{"n_layer": 13, "d_model": 160, "n_head": 2, "n_kv_head": 2, "head_dim": 64, "d_mlp": 448, "vocab_size": 2048, "activation": "geglu", "norm": "rmsnorm", "norm_place": "pre", "norm_eps": 1e-05, "positions": "rope", "rope_base": 10000.0, "rope_fraction": 1.0, "qk_norm": false, "attn_scale": 0.125, "bias": "none", "tie_embeddings": true, "parallel_block": false, "init": "normal", "init_std_qkv": 0.0454, "init_std_o": 0.0, "init_std_up": 0.0454, "init_std_down": 0.0, "optimizer": "muon_variant", "lr": 0.0111, "lr_mult_o": 2.0, "beta1": 0.93, "lr_head": 0.00621, "grad_clip": 0.5, "warmup_steps": 200, "schedule": "wsd", "decay_fraction": 1.0, "decay_shape": "cos", "final_lr_fraction": 0.05, "batch_tokens": 32768, "seq_len": 512, "doc_mask": true, "train_tokens": 292500000, "steps": 8927, "dataset": "wikipedia_en"}
Each number is 200 + 20 x the weight over its row's rms, rounded and kept within 0 to 999. Layers, rows and columns count from 0. The size before them is the row's rms in percent of the matrix's.

# layer 9 attention output, 160x128, rms 0.344, rows 109-130, columns 0-63
096,212,226,168,174,227,216,197,173,241,184,189,207,199,189,194,192,241,188,198,247,227,190,216,213,209,206,190,178,229,209,194,208,189,209,186,200,173,214,224,259,204,177,191,217,218,213,214,214,221,206,192,204,223,190,198,182,197,214,210,176,186,179,178,186
098,230,167,212,170,196,178,171,179,163,207,179,189,195,200,222,187,223,213,208,216,172,207,199,218,205,225,209,208,206,206,227,182,218,192,234,194,179,188,176,218,232,197,214,196,197,208,176,229,183,225,199,200,187,190,204,209,212,220,168,197,234,235,161,188
103,180,205,214,194,182,158,209,188,206,209,161,194,202,230,210,230,211,227,234,149,192,186,177,222,183,234,205,161,144,191,183,188,180,212,185,212,196,199,182,208,203,179,201,208,208,205,144,226,209,194,216,189,193,198,204,230,202,167,204,187,207,209,190,234
113,190,236,189,243,215,178,221,224,213,207,230,190,222,232,212,186,214,162,185,193,202,222,200,217,208,164,234,173,206,196,216,225,216,203,224,187,217,212,186,196,212,190,202,189,199,233,216,195,190,212,187,168,214,216,214,177,170,205,247,202,230,220,198,186
093,182,204,223,163,171,203,213,198,196,199,182,218,208,207,204,150,187,175,225,200,218,218,197,199,155,157,219,193,194,221,190,133,189,238,201,224,200,199,216,225,204,175,194,212,199,204,240,195,215,194,220,207,201,224,220,197,193,180,235,195,209,194,218,199
102,184,196,234,225,216,207,205,230,177,208,223,172,233,222,203,184,226,264,230,230,202,189,183,177,186,207,195,210,191,176,204,168,209,217,195,180,223,206,228,205,188,228,229,192,226,182,193,190,236,195,241,188,194,180,183,221,189,231,208,214,198,209,211,225
098,168,202,179,193,209,193,161,236,169,223,203,211,228,201,212,186,212,213,227,179,223,184,178,194,196,188,168,201,189,190,216,202,208,170,201,179,216,206,201,215,191,238,194,192,184,204,201,152,151,192,237,208,197,209,200,156,234,176,189,211,230,219,150,188
094,201,188,184,208,220,201,222,184,196,190,206,225,186,190,214,155,189,201,191,242,211,203,219,173,209,209,270,181,212,206,199,205,197,210,225,222,183,175,183,173,203,169,193,215,183,159,212,229,215,177,191,188,217,231,176,183,221,195,212,173,223,176,241,195
102,214,145,224,168,171,175,196,202,209,185,199,234,212,202,222,202,197,189,184,229,183,194,206,199,224,192,161,202,209,186,183,239,230,198,176,241,200,231,205,237,208,176,211,176,212,214,187,211,219,210,215,214,203,189,172,176,226,156,187,197,169,165,179,198
107,200,192,164,219,190,170,211,186,191,169,207,180,140,244,222,207,210,209,227,220,211,156,191,183,201,174,217,195,204,185,204,211,161,188,196,175,202,195,199,197,223,206,206,238,237,204,189,207,186,188,225,191,183,169,168,204,185,228,179,208,188,224,205,226
098,152,276,201,224,174,223,194,220,220,208,166,169,193,199,209,216,189,245,210,214,195,198,181,207,202,209,203,196,198,219,213,195,200,192,223,220,200,189,210,208,207,166,211,163,209,232,191,153,182,187,203,155,213,194,210,170,194,186,182,172,206,183,223,178
098,179,220,180,220,163,208,184,174,201,223,224,185,226,200,203,192,191,197,223,206,202,198,202,218,203,212,216,186,178,183,202,206,190,224,212,189,194,206,158,207,180,254,196,204,186,178,186,198,197,208,167,228,219,160,221,178,156,201,221,146,206,207,214,253
098,197,214,195,185,171,203,177,181,185,147,212,173,170,226,156,220,205,204,196,201,171,203,187,203,223,221,168,173,183,209,197,236,243,200,163,192,211,232,195,202,200,227,204,200,232,196,183,194,212,187,174,208,188,202,183,208,192,176,201,218,186,209,186,200
104,221,199,169,193,199,229,177,196,209,177,217,182,173,198,182,227,232,227,202,216,204,180,219,209,189,237,169,214,228,193,188,197,192,232,224,194,183,183,186,223,199,204,194,178,227,187,233,222,214,193,227,212,230,175,196,183,224,224,193,205,254,209,205,170
108,205,193,222,213,211,211,164,165,216,217,180,225,194,190,183,229,189,165,229,179,218,217,186,189,162,191,197,172,200,177,216,238,191,212,211,194,195,218,171,187,199,220,220,217,169,158,184,243,201,202,176,176,187,180,199,239,210,193,181,227,188,171,204,195
101,232,197,222,200,225,196,173,212,192,212,177,204,252,208,161,208,187,185,203,193,219,210,225,199,224,225,212,205,231,200,214,218,217,214,221,206,172,201,205,215,182,185,176,256,171,206,168,228,217,190,201,224,200,171,197,182,200,200,224,172,228,181,195,181
108,234,163,156,197,211,233,186,203,195,182,204,212,153,167,211,207,187,224,209,208,200,249,198,187,223,209,213,230,249,193,168,210,171,202,195,184,222,219,213,209,219,185,178,193,215,246,196,216,194,196,163,223,182,201,191,219,210,210,226,240,177,201,206,224
091,165,201,206,215,190,257,197,205,203,177,217,231,185,179,239,220,203,199,181,194,203,158,201,185,192,209,189,181,219,223,223,187,182,220,172,147,194,205,170,198,176,190,183,213,179,188,196,187,230,199,228,183,211,186,206,215,194,167,173,192,173,220,212,250
090,209,195,187,178,192,213,229,182,202,184,178,204,186,202,205,224,210,218,193,193,210,213,170,175,202,153,206,171,190,180,226,185,236,201,224,193,197,212,226,178,188,217,189,203,193,188,234,199,198,224,201,204,229,228,177,213,210,202,217,252,186,197,214,199
103,204,191,198,211,223,194,208,216,199,188,220,175,173,219,217,196,189,237,197,205,232,196,197,183,173,241,232,200,235,202,215,197,209,162,199,224,232,215,186,210,210,201,193,227,190,191,240,175,219,241,212,199,238,179,218,203,193,195,186,201,223,212,200,236
108,198,195,156,204,209,197,204,204,225,206,193,215,219,196,191,213,222,162,207,195,185,188,150,189,220,225,189,207,215,196,204,162,195,217,233,211,186,186,190,186,174,224,223,214,197,251,202,165,184,204,213,195,227,196,213,179,163,176,207,174,216,171,185,215
098,197,215,214,223,169,183,229,210,214,194,192,223,216,198,177,198,172,213,203,266,212,179,194,216,190,195,148,184,218,209,233,216,222,229,196,217,180,224,209,213,237,209,207,196,179,195,224,187,195,191,214,211,211,219,234,199,199,204,223,171,190,201,203,231